From a checkpoint of a small transformer trained on Wikipedia.
Size: 16 layers, width 512.
Each number is 128 + 24 x the weight over its row's rms, rounded and kept within 0 to 255. Layers, rows and columns count from 0. Numbers have three digits each. The size before them is the row's rms in percent of the matrix's.

# layer 8 attention value, 512x512, rms 0.0942, rows 469-511, columns 0-127
093:120099153134163119063144091100107159141115094128127163176133142151094109094131151157058079157141117160143114143121147106147132164138152071131123143079056150151135118155090161136100111133111124145118127177142150156134130149121142128113137136161141137142097106163151097088100117196068138106153130128132146154136132072123099105087097180087110182118105149132145124105099114148135123118104
094:089110146135119126117133149131115140126142130093130122112128150099097139138129131142123094150119196132124139112117132144094146161162131141155113190156147113128129121125150124115101155146151161138157148084153130125132115144120111080144088149106128137114181111144085125102152144137115125111180114127115118130158130094094125103155144096124126116165142094127114154110084144150164145083097
095:125114182110094172161153186067157133090143126134115101122125118151112160127142127128137140124138132132150124137133112172172125105124140134153103134117154146072136094145097151139190100116136116126147103125106142169173113143132163124151133104095168138148193094118139193100175068108112124104161117135150129127134129119148100123159113134105148091145140090184120151111109144127115123128135
107:123120133150099175097117119145127092098115159143068155168103159146158105158113130134106102124129133115156155059113133094128141129182154122114116144138144154089107140168142146084168119116119110147107121140091114144136126104127118166110096124166106144087134131056116112090136092136118163113125148159149115133106130119062132103124093179133129130121105078137127100147149104143115115121150
100:175107162122134081171068076137108145152132145148150144125136067115126087128145159146127129144133139173150123139166107149100121160120152095116178142104125129106133145162118136155083093096097183160131119117158204093111108096141148095122126150114149141102125128153134077152124143089104119103122135143142139115143125139089132131148125111171144142141146141125122147107103167133112138141120
105:126140116126144109137120085151076129136098131132163091140100108135142128100154146136100123107149117143102099109107113087120120128098131088129123129116117155119118109134154114125147146170139103127126114139136118157105151131116131102163165141163125125111126145146115118111166167141119095140131154138161122153153171125078113145132100144160109109064075092103149072078138110127100124142119
103:166152147110085111143187120062095121161144107155086110119115192168134163123110095146111102095130142150179135124101140119151141146144135126097100129126129134118151124099142111088123115112142181096093127119129140141146179156169140148151095204173156135137130110137108133111161105119144187097087087119107124116135115132154102094121134158116126182128151129074126127100168121145109113110107
097:145132128164108153154144155117118097096139128124120136130129177135136140144104153178137136078134118135104113097139120141082147114135145155130172136103068117124109069117137097150101095148134108121111108125175108108087111117147088150059124166173101159103132165162115133166117171148158119114114136102112140102223128143148119095162129136142135093092101117119113124101137125153101118118099
102:168138121148150161155134126105154106136111130138110112091147113099160113113114152165126097089145106166174109137124148125128137132114053136144137128065169149120115138112161137134194116153110158133186115141113124149137125135125130108116126143163140124151146127138125153147122118157093158140168120172152131155093163125086125096100149124117137167091130133119078147089149093120100063152106
095:112124128195112106087113103118162119163149115117146156169115162150165124156175122149151141123132111138129107102137120109143173101139114149129138139124133170125160138147109123136133118118122125094140123147130123088153155142134115122153110163138135126134146150167123128134161144137129117100118123136106117145111090124161124098159129119160151103076145138128087141107157128152158086098107
101:116181114075173120144133063118108163127123137087122112158105175137169098117130113178122107160138137120093112127127093103114151134153154132109158205137180136099116140129152098104113118117125064115084139185160137124150135134095138084106131130132159167122127105180144128154119127118152098146080121157100108111091145130123147144157153097127125135167130129161117149124139128135142149112147
105:154102114155160083154104117141123171121065152137144088141130187078122130100104174111135128131153141101131123150137148111120123116099121124129131097088158074060139120143134141105151109096147143112096152160117143115101186103109110123134140092110092165143117130128124112129167127151145141127110181091133138142153140096108124133068155137112129144129159130128128134104114126136131098164131
101:106138160099115142126125121143174116121095169116148080172082150102088117110141136076141105131137099151106154104103139135128139101158150160129107143119101103090145173150142174129077114119137141115119103106137111159137134093161097127124088119091136124139133116095148096130149163154151163119136117137112101128151139121149185149150136133161101190153134115122124137167167093103144133155185
106:122107171132075160109126138129086079147110121142135121133150182114146091124134119155160151149124140086121120132110089110132116126176139143108161120161160139174099130144168139147130117188092143134125091137097124140152170115118131183111116074071097123118140109128105133133105128157100110136141119093127115124115143137121145143143121133135115105163111125127127139151159103128118116140126
107:110088142190149098109118139163127125117129154131183121120131133153100053112142133136122109134097119158191121063126169147109123109184132113092127096180109143151099155102164117114137161120123122121160134106125126151163092099132131107137170132127118118078116119141122130136132119175099122114147117147159133152156109162125108131141110106134159142159116151138130147141114154096107102151138
097:104135094134144175121122143133171138056131131110150133157119124152124154155102133114145117088154090124091148138122123108168146135151128085128133123118105154125108166134094137096121129114138099098080146124121139110157127111103131118122136132165132150092145106141095135114091114122150129161174178124129119141146116141127102131143118104091095143077142119100162097167144109166138122163122
100:144125119123146122110125146144116104157121111055165127093113116148102124088146115100145136103139143181157165144133131106110112123146095113183156155112129098161074117133155132134111137115105082132132141144152095135114158152135083089134091160119110145141129156135132129122116089139174139112139130147112116163157139064136141134092103119156121120071137134126094159131161084120100108143148
101:069146122083092135104101043131136137144167155124105136125118149114114154146116099104134166111113130109132080147113090107111108136144092108163125130102100123149140135098125134132120137136094182167149120102117158131115160124129143135094136124135097116145136124128163185145133111185131161148140131107135109122129146141152210166135101128120114081138079072122144124114133104122135136102139
100:147171171115144075165106180152108118106126103110154128116142117120048116110112118088150133100110116135132151123125082127142152118144132129144104123119140074129134169103138089132127144138081153132102076180145153133081111115140136083092119120131089165174131126105104061132177142139088133137100091122145131142122168141142123138126098155121140124162152167131119131132107150133110117110113
106:105133104124113131154141107090123100122138107132117128086154080151144131101128128125092095158171130130144145152148136142155105133129154113091147142132090112142162119141129123118115137133133133120125140146062105144127082147135156179144165103124159127088127115113108167167097127156121159115117063144123133135167155147126144156135093162109150163123145139137153135147114153124092098118159
095:103119151125137124123113130083097090106150109147127130103150156130155116146134100152143113135137086083125155114125152132153117136099136088084131119149133115129139113093117102099095099159114148112106105110142100120077139093130153155103137155174102094142144079103134143139134095151170152136091154104129111105127143120147136129150116142108128104162127172055122118176135114101131140128146
109:147114073099130158110101143170101160116135107122082141144171200151108143152141145149131141169138142130088126160109099123133136152133151070160069135123145163141120143095184156109089129115092104108127122126124162140125093122171123142123129133143180090154142159116109094106163112099150145110094094138095122110095141140150093171118159148124126137103119112130161099151146090136121113182128
108:119149114133129148108142124099144081139128134087104112166128131146112112111089128130139146162123103145111180156112103104101125131109146175139141149148144106098077127131184109109132206143119148148130109151145158129160156122149104092112134134146141087142132161110128111153130131156101124139142094121145122095136109135162140146163120115131134148115120152187100172118132093126167105140125
100:129131143121082128108108150143134126139127127189107160127120119138139174173143131133142105130151161167147171145123109112153141113108099168119106151107172145177161073122086134138155113089117135112120131111110111120111128141136116143143105116108124175136120089141149094141136093141101189134180152094105085125169143097111103136105102174134127117130137138153159107116115092156122138119126
101:142106108118132146133154099111122167109071121138123142129140129137117111152134133125071123103106167062112078141080171147092129104127095118150133131122146128174121124131112127166198137149131107106120125096133149194152069119108142138155126086153204116131135078140087152147137117117083128117131157194122144153127114151086126151132147118084141106146113129140156150075115138095165103120135
111:171093098125095126138089162148083094103154155112090108127149108122119108117112166158142114150123139091132151132115153090080074156135154120116133156111125131174140165142143172136138125105122102131153137161130153112156132120118170098172128116136122105126118134075150068146136137134108097153151150137121117156110120110109139143153115118164179110135155148118154106108115142107115079114084
095:147129186123121102100093173100130119197108162129089146153123144104110153151134192132074131087138156123139158130147161108149119167109158158144096116107128157125124164174136121128128136090104133104111149133124106092124094130163141133147119156110140155098144129156113107098160144115095161119115153114135156145130100132154135092155124131152139138180102124133102108165112128113110146108119
099:101090134111107132082109102115079109132141099165119150111134130117141112150096166159116119137107158095153129118136149151128094127154124144155176116121141124137132116120092132127124166172157131174113137121104115128121084117174160140132153103140074132128136122110165073134154104158121153161136143152119140128090103128182079122138100133154125096123129143122092165166113122107111109132137
100:096149132128130127154090137084152147121102116102155108107109161129153130149115081141161087148133144170133145107142133178112150135140145138119109087167125134116098091098060112147137118090147128123128131119120119150160141167152128065130098132130124132110107140139131146125130133114120085161151109116194124072162109144111113121142114164148149101110109142104124098183150150144170116112144
101:108129051092160197153141112147150130145125099140116100153111135124112108116123168113112162142127109149136141073123116168093116109121142127134126104081113117096115116122102151110073155083180116097127123107136180112147137140105138126128136138131117107142144118114126139141110118120144121078095160118105096107163128128134120116062143094122156117103116181165122142135112123086126092155100
105:121109123127135100142148120079124126136128123137105089118140098140098109139125100103104111162134160129105125186120145132157110144119098104143118122122117104155119155154095155126104111097120107148121159149144125115121118157135072099159194146131122167118154139132111147125111135130115134108095152086135096153179103138150126096150114122136133129076143202135149115152184158134140112147117
102:151139111138159153108149148130109151096147136146137132088114129132135103114129142168133098145148179169153127182113122148137122127164103134089137144119181152124118127123186123133163125143140131107164127176106130151103142141133107145122124120117108123073115144090122144128121051126158121158078068093083095122126127132145135197148118130105100145180101110139144131139109116103173121124165
105:171116147097112115123106149144118132108104122129118148094131164117138141092132123147112160089140128120080131131158127147086110137120140152141130148159085101155087125110142084166061163137154105124110079151148141133098128124107140091108110090208083146120119158124147149122128148142143152139139101129090124103101120133146158099159133130098140101167114131142085120165147166109125129124147
101:118141141140124161104127142161118143087150132139102152059148109115112176132116139127151171093148176104166131100160135109112093158106084106132110106144118140109140128115153175105108108167148118061137136151115121151089140154127187147128114115151126078097144124120127096119177125132131138131107131098120146127167154124159117144130159132106089141105172116080126121105141142098117135095128
096:085142111127143140141097142143082148112144096135151087090075119121109098109145149120138150113154106101162134084187106168129161092080112146119127137079163150086098079132150134161108131139131123128112096114136094125130112114135196146119119079147086137107098149121123140157105130150125116135111114164140094103148134147142131143111157167149115143122143158159172147125123103129129125148159
102:139129151131143120140139121127138123096154109095112124108125137125146091135143136118155126141112156149166076126124165122142140142114140116138120199120103144123121151144122112152095145098105148129140140094131122114141102080123122105107113137187126142101113137127118108107148112149112147197099099094137114115123131108119134107136122154128142154157134176116118167149148134115125132101155
096:170149165130116145191167134078175118134092157146136115145088130135117135096118125089114125144117149098152137082182112120137138139143144101134117089152129115133120078136113114123132102134140147160111129123108121123094152112115101160132105170143122129117096132152142105107157129104168127108136104164111103097146130108127114107157122107112111146135146112144140137135155119134131145086134
101:118144162111145142143148101155097137137134134119161139119190103149137129149146112139153146106114160118120116112145125103090123105156130140125091135183125130174121154153129161125141141136111128143175136139155144164112134112093110109156162101106142194099119175135125147108136135145147138167124157078118139155151145126143099162123145149118111145148165125145129121137052163200126159119122
101:089109095121105084143126102106108149124149167134147117150147119153121129132115100138125124179119120080098161129113137128173123112145175122117118175154147113132126128135152167161157121109127095130071127116105149105148093148134144090096121103150161141114115127113142076127085101150132120120136085181168114143143157065091135114144127157140143146150150119128106123101115119139086094115119
103:135114161115101147177098166149118130129123136142121116107115131154103131099147140148173086119109106103129134182120179129157109122090102142107126103164156090142122120148131171134110147153154150136106132140115124100139167137168149125184145160114166138135140158165104139122103161125129112133118082117103108105124133092110118140128130131065105130137135102097082149175155120153089166132113
104:110146167117119103125141128144098146179131104102133161140093135137151120101108091135109116122158126123094095197110144142087128139111124116108133167173114140161143141148109146161126130156114110123095168129122101160104134128143089156110122107123150103154092128121115126156072113106109107182132145139109099135139126129117126121169138114153135129127148105149139197137126128112134135159168
099:122128156092156117087125132149112122126123156141135137135114130128111127152080154142134123124153107115140118130179111126078145141130140164100144136113102177116125094141145101104142129100114133111106121110135134144105131130086149143124128104125120133091123100113154096147153157130111129117099129135119133152168123118134130129124162107150091129131154110143111137091121118131125142134119
107:111125124104159116093168109147086133095119087193159110137114132180093158163108125105112094108126140134092101125119124125173103168181096139169111119131130107133153103120117119145134083144131118144141184133131072171153143144095124145138111109089127166116145126148096116153175095162141141124137144111138101105172176125104090132166108150136127129141104084097157108185116153141162148122113
# layer 8 attention output (transposed), 512x512, rms 0.252, rows 469-511, columns 0-127
091:089146136147089132159120133129171113108131134091134113124144110111160131177095154141166145105112163097125128116132154118161142118155123096134123081108166100131139096123134113156117135125139148131149149124086097126151097093109139105114103113066137065103147125101116101144100136085178120173107124132154126127095104155134188143163141091128138082137123097114122150101132137190113145132150
092:120160132103127120090133156101132123101125111139148104095136110140159116094125155166107137116117121127123123124183106085101159098089145149116109093097146177113103135170141136163108122082110100115106120119113101123169124110138133166102140103166141114160143140164112165138112127071139122076079162132151115125135094137156120110124148120167162110113076147124152112100192131116158160122136
093:148127113152131134130122058090120138162149116137107108144079136117146118099124170141110107144109119152122148131092123119169114136141145105088126137112132119128112130155174148072056127149165160122109129130169119123131107104088113095125156173151123120132100117173133116190134168117099134144149116136083141164134153142141120137144117134147096170157107151096124111092143106109122133127121
101:153143127122138149160130131103099104110173118131160139116157145132096161138182114188127122094106093144092114144163156113121137089118144106128124114084129053148100146119143124133112164146130142092119146105136130100142081134134135120142130134114147060138109156175135175128091173114153170115081127130166152127165122162162130133143187120119134126128123132113127098133093126133128152109107
095:075122108180105150121170153132144159145112203147132091140133184123098105105128160098134103125153150122097138140111130120137092146167121150192077110093167160141156162140141125087166128098185117120108126121147109155064108148135138143174147144139113142150147118129127146095149138160122130138173113136132111118125143103164136092151178130150105140075114105147074082097129114097119123107140
102:133087173113103135172108150123142146133123124183131133086145122161122181110138094118120130124103088112097165142135136158106124157134140143120141116159128134170137147149139166121126113098139102142145085178107133114123113155150135110128096163112110107104156119088132121154138127090116140170136071093102123077109136086148119148150141121082087132143122144149126141178150146103137113096122
093:111105114101184121132105068151159186121102116112155114110128095144107094163161159119176104113118079106107130149099095111130148126119125128119152165149092133094132142138129126174100089105119106131157146117135109138157141120133156144086156106119122086167138146113156162089157157117103105144160158135170162158130128128115137147121094110071169112137151147146122111158108118138082148118090
093:152144110138175129139144102146145141166135138165118126109136091079159133110142137109106077165156115109180129158142143107136119121146116156137112147169142056149156135116105156145149102133128131120144131128115128137137095139112164147154175113116115100124121099131110175100132129167172123135164120138117147164135126075131108108144123136086149129148127104109106082161149166121122125153092
097:141093178122091123098117140091083120128114122143131095175099169163128116128151117125107102118127163125105153060141104134120130114124154168158103132153134117150152152133138151126098112101145139124115158119131132130105146144177143149121150150116134108116132168116120133101154155089143119131127138128140098091114115134109109136143156124126105084143123112164163128151120105144121183096139
096:128127119103112137144137124146098122123108113161131124100137135137094094118104121161148164128102140178164111175130168140106134090112126156089103111147140122111090116107117118106134136120131125161100083107194136112123111125139119115112156140138101145132123144173132096129091156129164098155148142143139128134126105138119122164129076101110142119087139112135129102101112128094142123155133
097:107089110146127158134152181121134086128113114103145157139134114103122136182134133171158139137147114115095138150107081108095113130168133140185115086131110166121125133172137118156146130113130141158160097100105126123140127087122105146121136142148110113131127145137102144074132105151125133102128126128176120148189074136149123157094085092122160166135123094131097098151126135147127110143156
100:131087163101126121117138146157144105123139149125128128168158129140133160139163120113089133151135087137145146138132109150123128096127145134166099107165090109198140161106120127125156121142173173109169136091152126078122087128117103116155119147123129120157155132116114124115109175110122117162128121166095117115157147113099144138180155058146086168121119131124121129154128165084117133102126
100:110128115136166094128132135109115102142154075124119164114146149129151154140123078140100152154146114105137092139151098122107103144127144116152120118097140074144107124122078142138169145149147140121129136164068121139148132153154112106110134131116109131121107146158119127103105106099110081152129139129166159127152118105097106084134128134100087116141119129100147108129099140140080182115126
102:111089112116122101136053128181081164136122147141119126148131103134107126123129114090086136166148131128117109154109187166117145152114159126094159126166173116129085085150118138117161194112119111063109135107144125086098131163145138097161138101135153130114158176166159124135128095131127120105089164153125159150174107134144118124108194168101106143097120111124140133093118161125103173102165
102:101136119160116125081100116133123124165163133147100141145115091108129184147129128102152134147163132136102128186121132126160120133133154123147173119103163107110151161121121145153154140126143128134092099116128133133105120102108131183165134133130138206136142140154141108055139116044132121096149155113123114083102121122125147158106153170156119114106091094122133109078145125143128173158121
091:157121143155122125147131083156082146139100129189138102115152092146123109148132138150127109189127166117130136130128151149110106123148106105137151135131174119179162094108166086145142166123102147167167108153159113152122087108122135156123129160098167111124137135106194185157152093144129097158150135148124119087122111110103160136122119144127196123174117153131149115127126142164093129133119
097:107123148135090151099133165123131140114111094178123120151116164102110118138156108137150104140090165120074127109154139159100175122109123140096110132145108133083142116153102119111180161128156156135182125171092109133133129163128093182117118137103123151082115134157108134099133129134121091152100115148132114120075102147143113136112125133106172127150124191131144149135093139156178123109130
100:139135111143151162129113175108091119116160082121153137107130112103131155109117125151102129123128154144103105123088077110133125126115130131176135155138161145129097143191116095131144159154132089121108093146150104091097093130098086150150104133131151132164090115133114109101168111124125109131124120166122124105114120128124094112068166123117147128145154155138089168124121117139122150109122
095:110127100147145133150115106136160139132143122146136121108128129120224116087133138134147093180114146100120131131143151144128070142121090123133082152139132128161167137139102159182145111143147090137182161107122104154123150101145153156144141135122137132131111117213162098109087146128110132143130147144139107100111153127117130124127078161128125132132151100150071152106119097136150170127137
101:151119146146150154148132129114121132137129160142145117152110123171176112189116120086163127135110152153067109101101118168089143092179103064135141121132187130107121085151114133120157102126112148132122135146105137129128154124083107119131130106146124124085103094119113115110112125094098111111139121115157100139119163163146123127111142131130144118143125107155153145070082121182106118130126
093:144147122135101160135144110152159150165147111112093126145128117129138159138119140058103164118088128151146087133134117112119107127147180126136145151122154112135151131141130199164122106130089105147168164126144144150123115147101157092169137141125120127103107156102108104120138141116131104137113105130151140136076103121141097093120114083118119106109092082197139108087148083151156085117150
098:124086118111168072136157100086122170109096108136154142160095115123154127095131119138089116156115112122159123136087109172131144144119121121119160117137117115124155119123099145136133134168164148125137089103120098159126137140083154122101122133136108160086145125096121124108101128103089093141127150158149150137166098121119180105135147141125128163127133163168157137112147154113144133127136
101:148106123154110092124113148129125203072100093146170143104181143076150095141146128148140140125140132141121114091086068164111131078145095151118093118079077104127119167118103109160198062124164139112123160121111157123125109122153134149138121137145109103139109079141149126111153126127145139126086111171147159147152131095134132132094125105165086136146097134161163171187139133204102151148132
097:089097078137123124162165139088137103104102125096138116133111089140148083139117148122105128134139118099127139143166137137105106087092189132115099146160103155099137119145126132098140153098097160113137159148161137116119150152125104157108097142117110167131093143146113156168142146138146117124080102102121128113089118144154146118072132137126143147138122133104129189098117163083090132096146
095:176112120131140131109093151143121051205161146185172135140103089111133115118090111131147142157112172170098157117154103105147113131118143140172161095175107183085122138130142156110114132116120150136136149155123124121092151117100105100132124147120113128134150197093179144168103157108154112128124119138119146115124082151173157123115123136149125134076135121132114111143108180141132150132101
099:145097181127137114117157128185130156099116147149133166136110127099177119122131141083109152112146149103120161141168118163159149088109105168108135134134145082152077106151155101123146168152151163066123119118132143100094127124123085125123180154141108154135099130136119140112105110143095109126086100130123134094118136108143149129156158189116093147131140113125111145131114140134140141119194
092:099152117140069154123109123119130126108103172178136141112131184181137155089126102117154141149120086135132147173136136108111124119147133149091144153161090096147114100135122135125133132133109132155116065152114140149133126152101146108123126093141137150151138159124131108154132108123106123141139170108124065110127147114136120143118128117091135121135168118120143126142132138129065119116139
093:123131091139123123151169130122102149155108123110128116168103126157115113113151115130141122124143167146106109169103138084136124117089119101149120145137110124100110117136121115123107101148099163145118165174126116146170155096123078128138097120100152103147145112152148129113146137120067104093122101145148128119176122167115153155099132150096149140141102069146166126104113153153146142108145
094:129100124129133128138183122107142112107093111146143110139147108120118098144108098112125113136127117165163109098109129115177118134130115125074139122105130157118145121146174131114140124166088152117108142117089165149111152152078106073131151136094114105168130058124121147145104135143138163129156103161111139166107139114166104136116122115138114134079135147124166158139099146118116107166118
099:138113141143135090100135128140120122130144102131105144100127104088147125156167140122148171140127114114149106164109153122170171104156140087134121139120088119130118086133140128103080121182134118158115133104121105114106127100139093112148119120148116095160108148126126127106148111111101126147141130157149146137182117134166088093170119120102111157161110121096130137122118138150133181126125
098:118101125111105158110145171189167162161099112174150154104146107137131120112143119093182121131179135133129149167115098224083141108125127119125125155162154147153115109146154119152167101110123114133133126146126123127171130162091132141134101083129127125151115093131121083091114122135145121153159129136135138126121123108118149075143157160141119127151095149131120221141113137106124136141113
097:108133164088100089119124141150121130181134165159095136182098102085114114133161100074086146109134176104143140102143143119115181092111104147142165125132071163135140164098096145105155150146136135116137143091116130140139129120115126171139116093150150114126163114126130087112140120122141100107154152125093129112118109108114136138109128125137119155104095160166087163103120133119098069139119
096:115132106175112135155097125106110119113115143118112114138136112129120123121156140098144093120162131130116118159132122125132123189106099107101143101127181128143112117109126166125165104166115124142126158185120113153100119098136120133110147151118180121128089081138096081134111150107101112128071127105163107173135120134099125153157124116108152131128125139137175158141092108147147136150128
099:167106149191145101151118123091106134108166114097127117125104113110157100186115140125090100106097123145128106156111132139141147125117113126088150114111098089137129145129136122111100107107148144168103123108162174117130102096114134152096142142140142158115111135130134119136157155121097151095123113121144134147114124133146114073148123110136134099159121104159133139171121094109107119105126
095:117166096164166131116102178095137117135097140122139139134120126158104136144099135104106119116105153159126130124144130118136116132183152117140099126143060105118115097092108094087126102171078136193122099081139165104099141115168135066147121133127125121098126105139128127147146157128109125162150157139128145171086083152140148086118106151132142096087136097108110099126113118125172134086118
097:150163108162131110149099165138120117125137163125113129130162123131087123104107150089141088091137129126093136141140095109115109150154155099137157088119145124106111147108138133124152101114149155114117072164115121162128106094166185103128195146124165115125115140182131121084105130139080105101177156133156147185154142141093115137155153139135114112094136075170127138100092108159114127151107
096:089139086154104105124106118120098147139157144154084130103152143125130122102115124130117143121107156119137160122053109142104145117131127088110103144108111143096167150147142115091104155139122159135190147129091143123205101142094198102126193094114123153120186147095114171142129115142145146130124145106159156139109128132108111108136125109154127144123115199133148118103116111152123102136132
095:139098115114123095087071108095099114110094175112142125143089120113108113104123151094091167121153114161171167137102166127118123181094101113134164134145128099121173143133190106125118172114151107102119131113124136123156162095151158152139084089142125172167147112161137130128166106123096128096173154140096141110113081148094158153164139069130131112125135144113107160129198138115125109108107
105:141092118159109152142166125135118143123127088141105133136125134122169118129100147144117113075120138139121113112137161134145114165116118124201177083120133137136102119158109104105108119121135149123143145136158093169143121093113129139178162157103140118126125093139082109117153110082153129132111092112101153152108129147146112138130157149113126099119095140127103113138132137126158169144124
106:117144092147145125112123115145116176109109111097115171105164146090153124122119118104088120142144158094134143129126093145120094125144131064138129153120118140138094140136117109118159108101151106122165149121156087147126124135101142154113101111139137125151117145103152085075134129108096154144113142132124175179135155133138129083138127113101073167120102134136169138110139129135103121101147
100:175108119107151149134109133112090120182129145166115148123134143117093108188168154114139142122102158159136159089105110180159132138115116176138105144141143112107130072156143108131172102152146114109090122097152150137140086122124130132122116126148100136122133159125113119117085141178142129061112129112115096103110156090144120154130114135082130128104130159118129119116120145123159129162091
097:121145159134174105121131136125125118132123122135126099121136109161127177092160134115123165081106132126165166112108121105103141139133154116091115112115136121182145143125107173117113114139178132151135131125143153060156097092159130134113136146136104121125150187131123153140139162135133141123119126157109145097126116091112134125151146144153169129090170101123151111130170123098111158142124
103:135134129093075124134117110104164107072113095115131199126126134121177124127115126151122115128130148124132160106124168130113162111112120137129123143140129161099111095186118140089126157157111131074147090111120143107162138119130105123105147127092165108154158169099143104127127122131091134156120076134084121118078101145078146101104117122128110128102154186172130158118118170133071088089110
# layer 8 MLP up, 2048x512, rms 0.121, rows 0-11, columns 0-127
101:136152126132123129100151096119097150143117085103104115119111107115104109142121167156146126160088091104095135159114098131137112075145090123119102190134161123095111132168112141146085145118108133104163132144142144132125128114134140160174157135178137102110129162118140087105112161125142131117119170103149167126126163112166103126107135124101128154113139117124119095104152122101150161157169
097:152137116126157147111119145133128181118087168090122095153100149127132128149172111155123150148130130111126147134157105167150127183123111124188113150137126154148098114156137154122137129150094144087120108163114143121182116125144125125149123090106127124155128090118109125134154110087124092131128095118165110159110106099122098132125167106129109118138104139153130147142117097129134115139109
121:125129090120118121114136103152174167115124159151168139119112108110126115140135160154089098121159130137118086129149125122184125110121135125132100134153137138092108100145150145082125125070137150112164151096139111105181107135146136138103124129143140184136176098128157124102134141118123102099171143163134149147103104126100103130097112122161175108128123074078085139104128126150157115142093
096:129114116130120130088150156161166127131150099146121107092118160122123173169114124161132061160161122137172108135159138137131124170122127117148147133130145115122104106125074110099124126155097155177123095091151135129101153134127082150120125142168113096141152115126082113131157114100093108096116155107157131103124121225143105139156106154102057166151111098117128126124110156138124137092133
104:144133143131143156150118101168165116107154077139120173190109167135149092134181127131167144150122144159129159137092148125131122118129121120102135144117152150091139122149132141095126132113083141102146158123163132175146086124167139128154137114101088144109153120147128152117140131113135155118160093089073117109123173125133134168114154112094080135119103093124095088085098105120135113094117
103:145124124114135150096101120075163163118148171143187144114088142113144124076129114157141104114128155137131157136141115172130167126130141136181123102129109098149088127160129166127150138148085157153097090141141117129142096171080093114125113126117142141139117121121127110145145093137117156124116112137104115153125112146117129155124158116100132128123128144150161081145114126174158111121135
102:146150139140146076122109116096141142117150145132122087132149127162161129139092120166106124143141140131125116120175104152090176145112107101124170151121126074105113137084133139135136129088128135133097126160131127127124141101107121151141146170127110129118131079079136157128153138101136130166123131145139141161072151100153084114127114143146154111101088117116082136123129133155156122153135
100:143117115099120127101104149125108127134116139126158103174122152104102117132119120115144128159202161127116132137116123074126198138068118127142123122129086121145114120122130152121130138100089088134132150101096142156133070128104153161083129101084107136138109137113150127119132129083123107094173139149138101143095139161089104162107169144116126157170101147127159103156152121099109183148129
107:129102123129161143128142133176130100103108134129136133128161127150134050127175127137167128119140126180131092081158122142149127112114093122120122125128143130085085122145177133123108115128120151119102142150099080116149141128112095148130141144137137143172091138097095108158142110128150147089141156135097132119119153095123185124129128093119139156124151193128158137134179124134130124118123
100:164115121083125108134104121133109086098122122133117133163080121117093130117156167105156176140103123109086156156152145145112124149098145147138138114141174145079112161156151163128080164117147127122133082102126078125152112111161125152160130121149121161109138147128138140150083158141168159171098168123113110079130069110104115143113118134109149101141118079132118107116105138108106178088104
101:137135123093121169090099127137102137121121144140131123164165151122100153169106097119164120125104170145100111124139082123160128089152081158139192110088145158160120154081141126119085147096128100137156223108117107173153084089148122140154103135141099152122152149145132149115156129136154139154079133132153120144124139110116130127099142142139140105129103124110133118135127133146131121132131
091:126172088105127121198131147103105167139144112085142114135132148109128158154160109101129116137143097088139125118162131129100141123093129085141142109131137141099089134105137115158096123145089156137125078141167137088143154152153143141124140087172164149146143149093114114106144114115138141075085130106149121164135068117115139080131174144079133124061101120142129157085130131162156121157119
# layer 8 MLP down (transposed), 2048x512, rms 0.126, rows 0-10, columns 0-127
098:116120167122160117124145119130093106123157136146133147171118141139126137110155116141144075118148131177114143146103135117086158155125136139140113109146127153096096137136097132127126094144140124131122131151076100107091084118169087145115113124145134160123138156089119122155103095128133125120138104124098141156093130101127133113170091124159112106113129155126132158145108148112119110153142
090:130129133136127125111127124128158107191116121134124114122141138105147134058124135137097145093112131142124129110104107077124109108132109104131122124108165128123140179142125082105178079157105093130087118082086146090089104125149139096132148155110152123139110148171121102141111107133123106100121132107148124123105154137097158112060165126135185149115156093080087146126124197105156134104117
121:097090143111134168121133112125143113111127174127152066137139126136125128108140136170111106109099103140141071095132119119168132109130104177101072131108168097129139104135111180141137140122156148110151145111125135151156115132101138175168056081101133151154129140111145117089132107141099125123162124130163128127147084157125118124148147128099102078079095111110095153125071141103126096121105
097:160098147153144113139139144094113155107125118127129153144123132115175124145111136148153083108155084130151130174117100094129154104133147106101131179133136130110146121130157152149117126128121140142160151113164085090121120105129153142120138080106116086122115079130100135137127148125139105145149131090142132105097114160126122088133136095150129099115157143147117173085165098097099129130117
102:151145160110116140126131142111155123148106109133114121113112128115136150122169126125125124122127149141125088145123139171162148157148120172130143105145139100213120139142121162133123104101138147097113141127133115093136114095136147115148159130116086100148131095110120104136150135093153109121113122176151124133098081184138093150075089101179112136134160130117126150152153111141081127123135
099:130125137163114130140135117145093162134123146170138127172134136123145134140109131119140124131139082137118126147132111128088082116141137068109113106086143096086078115145135108085179136095082130102100104117093127118136129061146097115101155177083101186144128113169068130130141125127131134069112107107129145186119129160126135112154146146143151080111138144109147112146083112130123200138142
102:150137126101161140163123098200127091126106122152155126131142132138072136088147143176103089170134143140128101112118111118150142131125141136111148133178134115119110103153155113128136155181153064123140110138131125139090113149166143088108138111118163139125109129170147094175087136110149122137118095128100108103128121109143164111122165133132113130146107137144128110140150174139105142110092
097:138167118110149110185145101087116143099150112139101162113123102126165122143130146181130130131109134141079113160151172131140091139137110171160126106137114118123156112127108110125122164132122153136165149167117165141121129135111153100111121115144086136140103133105124191153134097155135126107137094116137108122113103137136129110138126143098106089138144111103113139130100146159168081141125
106:123151110113121119127165117149142155140121162139133112086171096118150088076119130132098132117125142132094150125093126125166126106134153133080174145152178147128127145164130142137108100086181141128128139132106152116108105131120105116146120203074183122127111144085126158132105115120133136140118154130104087135132145147080142101151111159146136176114154152124127143118145120188126092110127
097:163146117154149144140136110091122153087134122166144147159125118156141131118132161125125125096109155085095125140114122146096139121126117090148141113175119121140128153093092160118122148126115144128111090135109156109111123143172081124136137161118127109137098144154124130126120131161118119113117097119100110173125111102119174142111110106159162175110153165115145166096108075164134145108114
101:124140140152116081160159087131100103130153082084127158128131181142122141127101180118124119118098129131131171123135149142129163152104160135094092112114145131150114136094102151116125123151116175167050118141095135109141152094096148138095148150134120093127107095105124144156136083157160081074151114139115128112095181108134128110123122112123099131115113135162126105119168125186136099127132